config.yaml
num_hidden_layers: 26
hidden_size: 128
num_attention_heads: 2
num_key_value_heads: 2
head_dim: 64
intermediate_size: 512
vocab_size: 8192
hidden_act: "tanh_gelu"
norm: "layernorm"
norm_place: "pre"
norm_eps: 1e-05
positions: "learned"
qk_norm: true
attn_scale: 0.144
bias: "all"
tie_word_embeddings: true
parallel_block: false
extras: ["capped logits"]
init: "normal"
init_std_qkv: 0.049
init_std_o: 0.0068
init_std_up: 0.049
init_std_down: 0.0034
optimizer: "soap_variant"
learning_rate: 0.00629
beta1: 0.95
beta2: 0.99
weight_decay: 0.038
lr_head: 0.0204
max_grad_norm: 2.0
warmup_steps: 50
schedule: "wsd"
decay_fraction: 0.7
decay_shape: "linear"
final_lr_fraction: 0.1
batch_tokens: [32768, 65536, 98304]
max_seq_len: 512
doc_mask: true
train_tokens: 218600000
max_steps: 3607
dataset: "wikipedia_en"
Each number is 128 + 32 x the weight over its row's rms, rounded and kept within 0 to 255. Layers, rows and columns count from 0. Numbers have three digits each. The size before them is the row's rms in percent of the matrix's.

# down: layer 12 MLP down (transposed), 512x128, rms 0.208, rows 393-445, columns 0-127
# up: layer 12 MLP up, 512x128, rms 0.219, rows 394-445, columns 0-127
down393 117:154139105143119142094069122139162131113057231149120169141097157125125115124071113135145109115107134122063094124075114126140106111139108077139093066174053131123185189181128087151114115203064130110132146147156087122153169162098117113091083103130145143125114105131162155121150111119066113114116130189172091136129109172154132143148100168113116098101098151067124099105160157156160120090181
up394 103:113155094117110143151106167045114146168107111144150129143185147163122130183108118155165124060108155151130191116148082153109116185144165107152084171079121120122152081105124153079185114106202186094183152195175115195141153169169086157102164103126188131083143100119136158164091088138160161095099107117123159120114159125088113168086125154163095103075113131120127127103121107124111133127085
down394 106:184101111118112096100094121125195150129112139069170073119151132136164122146151104146148127174118152102158100125090167120090161130103158095124104066135095154146110101155149140112096142135051188132114137122113118097117127115163159152162110187124112190077117128131054137107124181109110122167148241128124092085138133145134133101166155128055112138142160090112105120089113123088107065095210
up395 100:079122122145096134127201133129172114107111126108157089166117102136120147122116113149133122116177089205172134177110158183126092082176126135114082061139106136136125117174133099169152098160090117110145108139115135109126110161095189122184099144163162201132103123100163137171121115142155120115098081082143046165134076130164189097102110147105186116195135129181125120158165134124073056130127
down395 091:163109127125147185157100115123107161111124193118044130129087062127128197136078089162075139093099123123096128103136140128102136139165119163153086144136083129110132188177140144093117090094045168111130162112118130111092157062066071135109131118130107128141161115148122136170126160136141150086162183150150103089127107119069128146137197137131182182155122094114083118114139096048165098130120
up396 086:134115050170078102138143137176151113174138145186111175145142155106127147178124081123085145124087161142082090146130154133119149158105121135082140107108134113145127114123158114065137143103152145139110148134156163129199090120087099148133120050172156147131198192109179162120058148087117103112126117110157133152071098106126116128105095216114148152130139169169111097087085145146032101119127
down396 078:172138154130130112094072107117171139114116105093135108141078200086126134109135139105175095078156155086211227165126140098100106083119146145170190108092151100084137147110102078143149101134144161132186084153127106139080154173137142131136173143164120175111082098134083154107162133150160122146083091124154119110129158126127194114114127101141123118104180107103140200114107113092135047167150
up397 097:127102140165107115114160154160100096039115108136152061100133090122122104127106131110107129013083148129149159106160063153150148182089174161122116120094093110130116092126107155095201154112139133151082124161161078108168078140166178125091120137138177057127113121131130148076194128118128161194085107195163102147127151092108152104144134167136113127146103155108151151099136178121161137126129
down397 093:115127115202102133107106174119071181151178134076094209125115108171134109124125083135098082128141066102107084123095149124135133098187106094178087125104138088097152114027165165110084088127078126077113135146148154116154156165108166105140149127160163095137080162126109086119109161154123154153185093166107124140140139111125074100158109137115131114134093101063106190143140139094120118186151
up398 105:104157176077099127105171125132122072148139063123210138120115115129155168175114078167162081148155079101134101124156129155158167132112152095062070137167042117103196124151145135156110103149109095161141114126178176158226127120088096175136145117152114137113149102113129140125165121153094130070141127101146117143187118131169126174110083119122131118127120114158108131066111098090186163154146
down398 104:076128153179167156117097144096112135141131157140153186119140118146129125165121117189120123170191093119130121130112170138093182124162100104177143190090069109058127133050076119148180128152134133167090136116141140136137133159046127169151131113155095201116102115124143146136129167169100115154126103181126173198161113181130071102087148159096153103152117156171141056119102156114088121108153
up399 132:101143061127164155068098101135104116158142141089140064148117138130089159127089062130173060107165134110125110133160117123194131116119156113130094201141141151131101135156158105144100159153131137094088087120119137182138144137197121196074147085074167106134145104187082147114099146116146135121126120079092142144155077199064116175176106090097154114100145162134093148121167103141104083160090
down399 154:104169077095148133092110135116121129168107148112152135106112211153115214165157166143149090089184121126140108170177077171109114092162107140138118174154150127061089061086085141140093166143184079139110071098148123141122170134145126153115103150135121122105131142098111107126103091133107167119082115083163107107150148195113091140121143090081134135168099114108145210077082081126089127125082
up400 097:097091121083177118089164124173127152076076122176076185057122123136077162164114128057132103084124098117062167131162115129122125071143163109093149125144109127097116155206127087094094149158147123145117104138140177161141116150121127142157116131134151083122147124190138171155077105112118117107070195114165101154119089100048155164166145074152131156119100131117132138082154168089107157095150
down400 081:130071095073142170145174187144100115098127124149116137080146138101154132055125176128205140138148126171092106118141146155129116141091110135082153174116118062140115180155108160095121102109133095093112141077095130118137124107120129086057110093086080128062154176152143104088118128148109125105106100166128080126134079177199109156086094112109142161124179064131164091153082126110120161193099
up401 100:128155091109095149105132088087123208093092102095164151107130127131124173121133215065139171060153140148163132123102155151157163122137109076155116149188127126117166096116131091115045121144140124126184157147159126073123093127143082110055134118128091117172114114107108141145110107113134144099130124103142161138226078145164059131107120109115143153134103158113170084086145197140123185153123
down401 110:127124159097177126111148076116077225143132167115172117112159128193112151130127076122075082116082077115138093168119148109138078121157154120086134118155066124102151140202130163096134096126111174174130159110156089127118133094083119138098127179168068136160127093167163133108124136127185156117146109110106111058072149084162100159156106110125151146083149117139116093095214161148101135144162
up402 094:086158094143062070109132119154185143083169129150134160143155124129071108148138197095143120133107074128117197090105139151127120103130126105121116122110142175074145182103134121132119102134077161126118121118141079159151042202164081203158129145114145074102069194130101111132143094092128123113116123161108161108157080131161165099175139185110106116120090182115110134148132124164077078127145
down402 087:164144138161147168119129172161140123151149173099147088168166120117147120026135182142140133100170152110095111107177144086122109121121102167131143156166143106059171078076163150129096081089082146150150169163114080139144143028120136137115132098185083155136134094161133104130081133121148154101139078109103098142056118120112184146144151153151122135149172123090152193109177152087166124130159
up403 094:123126149087025079106149135115100118115165124161139132139082141107057155130115142024084144062071070105113173103143128182116131182131143122142139103203076161171126112138146082127094116133179147109152140159136115118181112143128138145087086103149169097143134162113139130121112072122145100106123079153138148092126092141146133105162089191096075068113146094143107105096131126081112135098142
down403 084:135168116113117181117077089153143157115132157121128187143136110190118127150053082108195126168143193099145142171160123107061119150154126074165108128168135108105182160111151161132146154124089117152098053072129111142053124067142111158070099123109113096135135145156135086082090145100111119096142128139118107066166178107153104110197136168116107085120162109141174093130118141141146138160075
up404 102:137175160112084155119130113125134130122037076113156126135111116146144089075084131169110160175094126136165113162100126148127105142087134170104153157101117141167135133133106149102107084140120168099180177143226155129063146194123150124129160137030153121094179126139124130175146097144108146135099136123114165144054107121136129109128096097128100163141157073064155159111127080115151046092122
down404 106:112125133144141105119119132088185135164158130135121144091121114153081145147127119115101144142071181155147158216143104139156097122150103073135145194061178156140166175142146092199145092172135141210057122102160168155074142154125189126113139150190118128132139137113149164108134123071136111080090126131166127135134113170140109121145138071058091137132135114058116172137133154171152181145108
up405 085:101107142100150190172114161057071158112102137137127139081173117156102168126118130104167085092168176174103111169105122121137120126172154206110117092122074135124127114116141105119056163105093134107132117175115187218123166123166151141116147173102121063124140111099160112133107096189082122118151151121159099196138121160172096105128127153134078112081110147168126098136103108117044102132148
down405 079:168084074162125170142120127182130107131157161105137123062137111090105066113087142108143080098124113170133127101138127114127127150118148149142104141117158130086165191142108152047097146182152145192096191144188175151126131056143137142080152120160126115092121097183136104165118154128158116142186167096092113184112117142114174080131117135131097093135147136076134194062163134132191155088129
up406 101:100141101192113097106093153134127085183165124138142101138129090158170116119079183125075174162107142186133127132143163087150117174129115151082100132132068137130139092151182112144149064138068143144134108147114081050145143169175114088122167091147149166159105173136186163064173124141133123107142191151135140122149176112122067088121144167196117166131100160143170127112105151148094148185125
down406 099:114131103116155163137099164167131166151102071111148145185128194207143163120102154170188067126146127133030167091126148171115168121116143105159156084162110163110181123078096179167074146119106132094157125121119097126147090181166132137057148138141119063127096140153137135124081103108094122117111161146124137140115159099148158168147109081126138157093137113187119231139120139127115132133123
up407 115:143111062074114156113106097132146096148169157104133102085104109119102167092080177130171073127134171135141121129100116114089099127168102106115128153110072150152136087143162103095087135117097112141157144116127110182063057144098150145145109143075145188104124119057124181191041107096118103094124162113117133121147117137172122124089139104139099178165159187162167175117144182143191143126079
down407 106:168134112129097119104099101161123102172194083146172139089112091091140100086108076152043169086178091128118109132119153178113158162058172119157104111110138138101169138200100146121108143094160112132167070131094126124145124203125144172166129154100098143119100107120070089135134111137101165121136165135115071162098114112176152083138119093156086074163146091144107131137145180130141207151158
up408 113:128110079076095174161126111153109104081110124158156111167131121107099116161143128143120160126158158132132177115106122225093086054132094114124108042114104154118167078152179135128087124074106180080167080117145145093210138169142140135158131148154106101170112094086140143068151149176151109123137093128086106158159138143123192101087113128093168179151144143140166107157094102084095117112148
down408 119:162076052157056118100120135129105115097111146132060167152095141082104153151133086132083137085137102179102151152067158167164153145153154149146131081104134139127120185199118176076166131139106180096129161117134141155149177103158132119120136164116104078205139126136131133124154133199142135211123082110112072148127180139136120135143133118169132138077154127141104063140175158093153132089107
up409 091:141118105101140209104152131145125128131117194101060087108136105113119170130130089110142061101092196161153122162083178197131131118160108145146129113127054169164079111119112141059157090131144090145132120116094116132152114135100155167121104168098120106081091109137108120191154132110188137153091118118138135127122094112065103080073070111157190134137124107160129169086082144110202125137100
down409 097:133070135155103171186186179060120156172121127114116123110142152141103171121140143134084110119150138185155169167118116091090143112100157116155155137148151089124104164066155183085151116171118124139177130099179095117116179118060174090125106141162068129138096145160112144137178128136103137144168149152163115075119115145163055128083157147119130137169053141106173104133103179113140204162160
up410 109:087092116141089145175181109136157067141145042151155112088037114111097170124126130145089085117116142156088136166170083122106164158132141085120141141149144076172136153113154134164119175108147106111183189161066136068115099156089147127101168106082099089100132160099121126166096090108081104150154167156157104167126115142141160168124138114172161148110125162106171159118090179134141061113094
down410 096:145190139078148142130171105122172116143127087145133122196145112138078172115086162140143128177117145149166109195096099163096173132082118094084087127077157093123140170088166134157128108080165117145124147102216138105091128112086094172111121129081131111078207146116142082112163163085134105082112166117185105144172154097098132113171146096145195148109140118169102092070103099134154139120123
up411 109:158134121123150026120105138118122095110170072132071182081112135149087053151159119119136157123122123113140086138127123091145174126166147123138136122143178152163167123129079087151137142119124112116100106133176141144147126159124139136158127173041210129124141143203162142098097169133107068156120122083013165133103141178144080153126123137117189138121128115167144135098104127128065127132131
down411 113:157092172175192187061142098108193179130131086160075152120145082098103082148154138120138092143146118111101105157041198116132149145109126131131103152174092088164110132167127131080137083117099121109122094117116129138091092167104105111154156149123090111103172129175161159152118131101052068081126113090124127138158078185117109152092121103176144124158146194110158078155144119163121132150159
up412 097:094113144115115112135114090100117081185125104167113175088112129162125084089192100081152161150096084156136111155161133177131118098110159139143137066177114094141161057090165079124146143157115134139136105145083101068105116131193113115130157171138184134193210181112115152134173101156091169098134124173138150132115177157115079140178085129140141170160104154128062096119136077161144111153138
down412 095:118113128144170149121127119153168123111127175125173102173119173072155144129158094084145144153076099174150100081096134053149137084088134128160177130165106146163182170102152124188150098103103181154084082103164104101079115076117106100074166092118105162088086142124106116125134181118105079088097161158147121147147144103122083156108143185115087169083114166085131182143095145115152104066085
up413 097:119153177115085152204095115117079125094120094070135139099165077200149130072151106131151140103151195074146141165174121122173119149141097103109157113098128167147113125150145107131130151149090103167085113131120124082146131111148133107107155113176078138150079109096148189098116132200118083158120095136166112162149209142126136147146108116102097138149134084082117137170148068070100112037128
down413 088:117119082110100159120111154089078150142138163116071097136106112128093119130173194162181112138108174132141152171076121202158158105151093073129080149084184150133098144121140113166072072069155146160114121167100165143117140110187102146138135136140137085037124102115180146132150143076118105126144105152153165129132119118091100073163142104145144200165083118195113099175106100092127109137146
up414 097:100151101128161077155142121116132115190157107150139141146101107159083107140125102115083113153148114159183097125184138121137168148084193123105146183066170119154124115105132160070128132139134125185138134151088133140147105115158110175090088109064147119167109108123146109108068075135044156071158123113147135075168125155127100111185105109178157123164096088233122107202109101137136145123126
down414 104:108128153123096118182157153101107145062091194195070096172157153047155147117121165090138137125125075130144107095141155132149123102171128174195169132138165106187149152043141158125154205124150099138099154168110076120151132129119126108101135139165130129118140148088103146091125139147104098143090150136096147103129112062208128115170132108137082101140136150129108056119130168166159181105120
up415 112:063134142180193113160138108114147089089186110119112092069153120156165092164159104138116078166152153160132096129123135151124087089147132100098151121114090135143163169171173077087135149171129103182135139144131161107084105136135168091083133165173159095123116084162092119089125198113118070134114090132161132151170102148130179064143171178121127121142140133232148112153089148080113124100156
down415 130:121124139090125104116223101095133093141109110090120146141100122093138131131144149148122132190095097151119138122139155158123080130228123135125116150161108174157154145102154143128137122184158157165187082141165146111126119191088152113156106146093119170201109092080103116117049161203146183159141139132126141147156107082110145137129164124121135204175094109064128126114052086128109105127151
up416 089:142191153137190087085129149146135123151091132101151124106097121120109185191126107171067132061093152150058115116062129115127149123048150112141123125084092097113150152144109079142137100163132135139128119124069140136143109152135121215169160128147113124164105115168126138142079111154083071077138111122144150108098134172144150139150067154070165202073094140068163117126133117158150086142125
down416 085:148100170133070168145102208071159122133132109117178191166138161134096117175179100150146127124164160151111119085105136083129083122179131193120072145121151122104081101184085124167156160152151166114109097137127123137172143117137147099151175087128132114104142155135142092109089137099168144136113157225138136140174113113138145111149116113144146122132169061148149094172217140143127163055161
up417 091:143138159122146083209137123109130039118078096181113156140114077150153076153088167109160096107115145145106103159173113146082103150149101149094160163087160128123128103150133119097136076139083068113156132105079117217099133122117186111147148076150161164119159116103123172164170102153142102149146156132086105081111096132137110140179110142175108123177137093123117135098104081205144065104155
down417 084:099113138125143147070147169145126120148165157126140114148175060074138090089159129052146163104190126134157134132065182137144155122103132086182108167098150175179088085152126190151168109095165146151107114129128172109174130138085112117104147112129101140095158093164107150142098151147068127089115104088149158126200142134140120130204159060115119102131149155109183070123178104083153159146144
up418 096:134149102132131138148125099138167177212113148138127141056164117155123133156144107130120155135129112137104123146065162165162105101137088066119125140099105147134142141164124115124078101165087094080065144137109067164128113142100095186142139105136095126132055164141093061159124070146102125149137137111150199104124101107190109170161050113145154112106135223147159107156132096163142163191138
down418 096:102113163122101189103201128118130152081139139088141137157172104173173111126077097154092083178121093105138105081140164162051137129151122160090138108163178133141129116145170161140045132123124119068134155122129089090113089058099165107133043146144099130152115096112117075094140141129139080125184142136170106153145108103075153135090135105117139102140163106129134108132160188171150054122163
up419 112:094138107126107127132137114177075097150113178127140107149105086144080140117171146156100157141098216103105088141119114155158122156126147057111132169084103158140154180133159113089093146112124150159059141166075177116101132140152082125190111113150075206126108129106083154180172137115062076111114126127143125151104183156089179131119045134156105146124122109101154160134177069104135112127096
down419 116:092090118101173057082062160147117188159115118092207137103178122150132138080103128147172129172060170113081140133151131117138126132151082173116089143141156153122123121140145154094159144120154118118125096146100139117079137110117036076131145153213132155124159134136142140164080159109144177142097073137128119093062137113089144141146119164112134163133083089081167086151103146155118167191121
up420 103:164114050107108135067136117204102137142095198100140100147157148175122094167138141154125101132099112084161149103073172112162146120142142107107141136115101142055076133120188071153145118091129072114114139114104137086207160174171144151136156176053111117136122097056174157115128159175136045138163134137149141137111111161118142138087120159176125152106112099144132158146103161132089134153148
down420 104:132086125163164160137164045187096073147130102180121151167125067129145134128118079082134091161149083147110092117100145146124126171155088107145130124159093146127127097124118159119125120117151100084125160134137109144094100108116153096140099072161091140135188043186095112125099120201172120177155122132109072182124150147189117077142140159153124185130124131216087081173113139094122129135126
up421 095:080122068135095163165142124110128130198191167184092166117133103144060132150099149096147128120111101138120121131164130102143111108124081115151154164105127116063155202122188113118106127128126067163115135138064157118128155103119086174127088070100137062145128108124190122109146089082110108169079158100149109150099167182157125117137081133167187128194090142197135094170132136127107136146106
down421 088:125173141152089084152097154122088141151116126127123167200197111093103132165140133173137061137161205087094114163193148090139162070119120169157153157191112136175057068087128086106140131107136185123150118134211149165100104164112109169135136084104107109071157159102130120121069108133140152096139145148126122124103126135135114137090163174132177169128134138143147089116167138101090099159161
up422 103:148132120118148165177113153138075130112170151192080126092062180141148150132059065156104138144115126157118095121236129114116115163165123124103121156140089198089149171142037137140163090158145109110103104130152106127131148146158156162167120185089169143141174104135122135133102085084097124101138164101151092156156144159095137134104131169168139062136115043127109138124105097136126158103159
down422 083:120118156062114131108186130075097095152085126090166066119021071152112115171186147124128158128157131081193129149133135116073108137046135118034128105133114100134103069117181101115143092108095135096111112116104174142132103126152136086160102166148110122070141154131149122124163109144159189138074129148149120051126143102146148126168141119108148197098147104150140135134131139109142120132157
up423 101:187147075086076133255137114100112163162137133129181156091114135132077131156098145128129147062088103063124162104117120149088089154102079159132119094137105136175132144095096088088099115151127159138094112119102102084177045162130131121094144116096174095101128109158188146107117112113159095132150133137089159088097117121147095116159107162148100155125135130147090182116131126137125167122189
down423 094:141134138161129119139059178155151095099087138150136127167155167131128142116138080147160087157112042144072100092117140094133128132173149146199207123161079126137167178126135151086152126100124116149106159122148076153118160072126115166114149067165094127101139189150083181153150106125076135143084127171113101142153111082144127104107180101101063068128089108146162123085186105121097147104160
up424 096:101158152107180137159176163066093135121127098197086096135130135106109118119144081132097124125121149137088122148136101166167147111073149145171114180180119127124079097159083077113136159165195113111094167119139106140201115157130153141136113080101108103146159126147117093182105145154084067106122176089145109161095148153118091236093108192116146144106122070100137126176136100167127087112157
down424 086:111046170083128123144119145161115137154119113076181160132095101135171179110142154137142083199189141144109101138194170144119097137132155098082161171098100159116127089171158134166105109095128133096117135107120152085106123130115116120149175102159097092137109113148112182098103157123158159141080148163153129104175153091177189082184080129148148125127157132110132235058143147083106139155155
up425 081:137108149060113101149141115110116128078166157098116125174099143168113147137163137146113200110116123138134086119137171120149170112125129135112091095116166128128162139100156110103115158147106131093095079159124130102118075161130115104179088119150106108145169066108135133144138096134058143145158095163150140148151040118079114118174190108101204089190104074100174111090248112139158124116099
down425 083:097053164192112139142132102112190093113134080136097111105138168182131163089145080093154157138117107119132116144097114142130181105120106089154115135151124076160136075173129168129205156117190150165135116111136151093080145144119162074127036141154157142129146134105148149118146167130178125091114093178140152110108144125141089152085173083187091197130150156117149084159077113108169077127145
up426 099:130148145151116089092199154158087092165093143110132082158095086154112120123092151102106162081105203191146090130073125157140075106131119132077098116101086136112132153138181145089168133115141157140132118145114062138106080083149127127167170116136147204113164098149150176143187143170100088157118067122111113195111156153081095147123127136104074196123150077142138119128095058121132131139152
down426 104:084188089146160164140157180103146089101172153124145179171088169106103077159143143133086109115152145124134154123151125068150130125158144125128104068170134101136164149162095106147117116129145138079143194173106035146087147121076151133151178153160103127071105100138157113135127109132159181130169055161186139087110130128166093168128102100106166115137145105147111189124110117084112111150039
up427 102:111151161111113088138126127201140115112070152154102106147155104137108142183109124141116138021123139175129100149089152124169135075095135082136079170071076115139175135128130133099139141093124106157111173075083115146108133125140095198177146135120144105081142175106140164170148075109114138124180176174172158099149090114167109183169141126141165119111063087084148129149084199144129123107131
down427 092:105060150151131093098079181111116184145086099127126117138114111147102164094126120107135104194130146102096098070100140108147056142111103142178141127132070104110137119105184117115118089163136200087137102058059131079146122088090108053141110171141103106118122110170042105098135122175102120171129130123163161109103117130113112119087146090141158135128121152105150220154138154154147137079099
up428 110:148137103118172130099167101100099130128135080112099088137124116109166072079162144176098168136148075135154107108136077109152144062138077125104177098103094129117096114164094084086164102101136194087143058088100122085111145165082142115129151081118097076149123126113170102154124166094121152167183163119195101142137191060168070157128130140161149142165133141155148170126174139088081125130163
down428 098:185080127152135137117133201110112139129128133121137118132164165168189102151095113121143110157196105129129088117123081130101070182114114122153118108185128145084191153108110131168117129127171114105154132134110096085156088137081101155122141117114110155182143133149232158104120187169113110141155171108151114066110105129113138096086140105094171145154152127159163255097159119138124128171115
up429 088:084188082056125094078179066144073155159162125098137150136119179077110148143149126054177113136115161202123118169130116119153076084137083103113130103084145159104095136127137134101186136095164119090128127094120136092110146163164120155138137059156109116104136098144180148166116143121095129160135126123122049164152139116094173196090120116138116154145158060169113142171102143138126132098176
down429 081:099114069106127180161108057171100158100088108145128209125111089106141129134156100144135143148169140109073182124170175128091125165161162130178131127144107100047104158083089182139094143100123096077114114095120072109146172123214062170120124137171125153144124160119084104119092104152137125132111169156178089171108135182156104065108128123147119134132112108133138159144176123144105182097136
up430 100:162149105141117176105183139131123080175077076155123158166065128150162127096149151130097146090074157131126117111116122168092157106064174130109131091128175154102160140150169144086097161101110149178134133154109176114131098169128138130096170128138154109138117127123029188102211117119164177086162126081161121137129181149145110135055152095118096060109164136120152154136166085105126160091107
down430 113:159137153122155121125086116165131129113108156095138060174206133077113137117084101154126146161118134124148077106087142059151146195129135148079177123157095090189135149145137136139179066088130165187127078107136150144188128078118148085129112100153130143117131118161140126078085118048125089174117137170146131121118137146146125171159164174091119108131198165113116195161096190153142144111112
up431 100:124107158086060145163120071172129076155146117060102155148107078101140103089135146119165107091158156138092170157054115163140097087069144194130106084087106114096155129142152120091122137128144152122132139118180108184127084151106138165181094173157128120125180160145099092173129095107115155129127156150122118173112119146109182037159146126152084136154124145145100171115073160138133196089097
down431 088:139157090115123114161106163100128084105100121173170091176161206165148151069117192146143126130108120066161204158145150113148065132095121114144138118206113125085107093024123145132140065181151141105155142079103134134138132110109130149203138129106146122149093061133117123140111128134103140128154075061111129086107119093176143117147129086176121169135119114099109165137116158126187115113124
up432 104:177136115054173138101062127123143143104124145099179153097133123171157120186128160069151151213071100149132140101115057160157177109159106131135139134102134178172134040170137116090139126143104111184152123121105062151129172094161127116121117158094114134135176179150149135071133161194115118111121110092087109129180164125088139119157113118109110170164105134144112119101103162097193104145154
down432 114:180097096074157111160114141142122148118134135168144131163151117122122113098088105112178103170068123121146109094128141083177151072110105155128113096142089118175150135189153167129105072108141131122092118046108081081116191129138097079112137090100114131149066115142062167139127165123127145185119146168072160109140045110089098125128092141059184166143128155108128198127145167109140164097127
up433 087:202118130110118088109103100119156086129104096166123152116089147130183092161114131156110178160094100155149069105123145133153141173120121106131142096209158120090133178176073117069086099134129170113088125150110135080102079203125105065145105060153164158146125133116084144122115090159101125117132093143157133157169113132070090110134110122191186077136133129132159149137129074082169132124058
down433 083:108149121158149127130160086126169074151153099121145127120060117197133182134133105100159190146180118097137103102110125127138144132090127111146124163193130079113116087181175134124147208191140145185167115109114138091132153120068150099189110133112192121080178147094163157106122138130148063114157133139139104051103090148149129119107182100181129122148116179163159081169079135117152138130160
up434 104:110136115137153131156150138176104139141104115095111089120124107139101137102079128095153163075131123108127121131121092127184148067166093099133161104052089056110102073188138129113202103106100156097182078116150091156153169155136177106164090154060092100128168097157120141159169135112098109126196171114113101129140127080193100181127080153106132138158104158134096148139132172095049145105137
down434 107:151113175149187169142117157118110152149161149134152127162152135128181118139104128101109139173125135119145112102119122065114098167134111128160133110121133127120142143174136164164143035109119150119160165135178123124117106102071122063151172066171067171110110090165123083143101131138122139132106076171144108144099141117099112132129153104119086166128167133166123255161123105165169132138134
up435 091:165206167127082124170122121140101156103173147116128058106134124168135142144153160092093162113066101102125166055110104102090178081145092112140117121057149137133129125111057122121109164115103092147111158110120141123099107159105113091108134108109102161199087189134112124167092128173105159143085144137199148119153137119060172177157054139111122126112097099184110148120143132170105082108165
down435 086:122101103107098133058164142094161124162064116161124105188123174075132103121181119185170117169201154137083099133099149079086143172142126108120163127134062098133133145153109158155181107128157102167118075067058123119138146115184143163165103099143139124073150118148172082110113096115136130125106131104121131101135148129203097159097107067102059141105179153096140107118092136097136162096139
up436 085:133170096116106158150196144149163139101124143065112100131166140109145147109138134123064121106090148160105143123160108122112170120116166059104138180087132176117195072173186103140119096141108132031072165152102142151152085156159117115077142155115118122128110097123080082177208160139106116131107145106135150161093158141187113189095126072088104179094113120122136111130166142171108149159114
down436 088:121151082072204131117109063104108150090054119088155112143086165163148081090164109169163127104173180152116103126127154093127106176098164126063163113167145142101106112188148116191126092101124093137109134086128091128106101113097157117136079094074158114134155106130135158148104121084130160135130170116164147154159170171172120121113132164128077128063100167111091044117088167156116138100143
up437 092:117185104158149164196111135152132117096152097110110112152155109185120091070119119153128086126159104176159098142101165163110147123100101126073162147114148132104088107127102110084193128107075194168162118126196180096195104125124151062131135116176102086173123158102092161177148090206079113160120152135103116128142083126131147068087147115121073167185112119116122109129122178111097129111147
down437 094:060136172119145111102128117140132137131151162113130135094081193127155090115127153126121106116105096092132194089116111162086103140149114107080126120126184190115120139180117159095154126112118112162141141124147183114116100093107142123138164109151112135131091102189231084210172190140104140095092138122147152133136144086104103130126104077066124040108150078150131157149142099081067133087082
up438 102:130107095190102174103158096108139153170099138182154092091179129168120100153138145130118097098103157118133089157158067086092152155143148112054146199125077084175113090188106201106121103124104142132154089158135126131137193094164100150111153131150074065102139091140135131124146101130144108113141154125102173178139140072095108154089162144085124106106160150196110114113134157123195154067134
down438 102:151132152154162097174110144121143125162112115117107151065184076188098187174068087099188182168192140162113148135080124117086174153128130144200142174062129093117094165113177105132112120133101086116126081079144127125120105203107065159163070109118132149126146085152155158115163114143108152102134135201124133150102087133128185126153140129086120121104138080131120092127111123162163138104146
up439 111:122137134140124150120174117124155112089164156172160202141126112180189127198178133124120147084115142119137083149143106125148129054165138106081084151113172162113137090090116176063129126075176149124108100078128055140150068157115100163121113115153092086100125144099121148143091079051181123110120117141151164128145128132162150122117100132156108146072099126187140192119091120136075073124171
down439 100:144124141073219107077070165120156156130120117092073098133113116185101121133145162080129113166129126124118120036105162145084105131131112141132117156092065149111128142120136121154145086106139138156151136128137098086106114132172152091136085109085108120166181098124114089158157189151127107140124150146153147132111110131172076132143138082121078117142118139116091255127170156156153155078099
up440 087:123136105045114139150098110154142159127200077174093094155129160151137121096157149117145088103106180151077089125148105110103113111114101125115127165149126147166104158177075084160090084134156121120167106209121121105107152081154099096107075107148063088077115146107143091130158108121151083161090118150153147091107081082085102168122101154102206085107146130127065124139136126179129089173085
down440 089:160120139136133130148098141147092164075123092121165095115086121198135097145118133116168114169169149134138114093159110168098151099110114117120124110134145110135182139064104153162118100084103218106091129172163087053159141103114148078099044126141115098179138125088162171112128157140161144151098127184132065096148106108144146150123162170169131145132109105170152017137079123148134112103180
up441 098:122154128144086150118126104146104118171102146135130145083119106146081133173107148128130168138116146089122107136112100102128079139089185123131147099069044145132112095109125129079152128097092182166129132142033195135158128175050128210104138159131139089136104190106048122105130151134091174059142113152140150130143128183187120168156129182138177091111130139078149134142099124150136154127093
down441 102:126154170126138190148159109153130085169140104152169115125237129107088103068128163115188123187126100129184136123118076041141121143057157073155155111158162100121116157127180096146132116128073203138131115134163145161116134110117175123084185155111168128125171129168106155117131151114138169133137126085137124173129094117186085152116120115167114081144123150130155077095138158114117187129100
up442 091:059143170062113133135127082169112223140137101108120162090120114127118101071163174127073094084190158178117138120119158126166069121082106156141139122161095140109141092143139135140085139135136167091134131152153205147145156118165123122105153086122059124139140163148138101112096111173132141109111190110192140150134129087132094139133115139038125168163126097145177124123084168133114195146086
down442 090:133135127125191189100117187141163115144144132106149127105154154159122079138070080130136126169091107097138138159117162112114131156156115172171136098115072152093124103145145142127126135099147119132108139102204163124179164060120146133092165100173150133095087131156172138143122115159147168106118087157103134101155088055118147123147159096028083083079158116231170084118143184147126138135139
up443 093:140097168148084111136118111129124107180115098072102129075137108217164240090167131091130106111143204136160117123132158138131129160142121107125058101049093139078113156137128089151089120167123120174135074139118115065136159097138144110097103111135137132131172139088122132134100113131136148111107116145138133160153180171133103093162178144109150097103139148115209092136140149072117122211107
down443 092:108141150131103153109149144120171108107113102103102176139152139098083145120176072093127115064116125187124121149039112098173113121147102116087107116130126101234141066139135152081135118079094115164150107129130142156119086182145125097099127148082115145176208114139128137056203096134167098091110178096116082099115129156140118130128094124160169113145162109117091183153070121082119142117120
up444 089:125150126113106112099092125126115169164141176115104174184152080183153135134155146074182126113140059120127122082159157135154180127137145108128185100106140077124113120144095102090150111095073148172098169161080099143168095170119084108118094167154113182181187202084086122161164072162108065130070112108134132155081113128110095149108114133180136145098157138134143081143137124098123126155060
down444 095:133120158091133147123126114093148157069161105086121112108154140126071122160114131121102120108110221112123131113131086196122100129160085148163135118129146098089104195165116096098057126116182122088057112138109092161068129194097168165153092117139135136060132129130109084093094155162100135082130138154151142130141125112092138094120085077189145086075046072109098183125149119112117133127134
up445 099:120113147153096151152125181118128154147170133097084170131173137125111124145118100143114095147099087179097073131121155110129055116133126198106164177104106129179144156149133144085146127141091120097205185114151184154145075131122158154103237118138139097155157128142085157140096084161119145132155182094132100173164109127100132092175127147095115108180130123153140053150134163110192120065149
down445 106:079074135200130148129093150138121138073148073163124089162128048112149129157123145127156112115068152144095129119134115103135133095149139163098064088141113097138075173172128167128164161135099143159111146157106104127088070120176156080092126111134162163168123117143124117148112128122140166099142123111167077131111050088116172167121121181063154111127097139120147012135165151148143111074100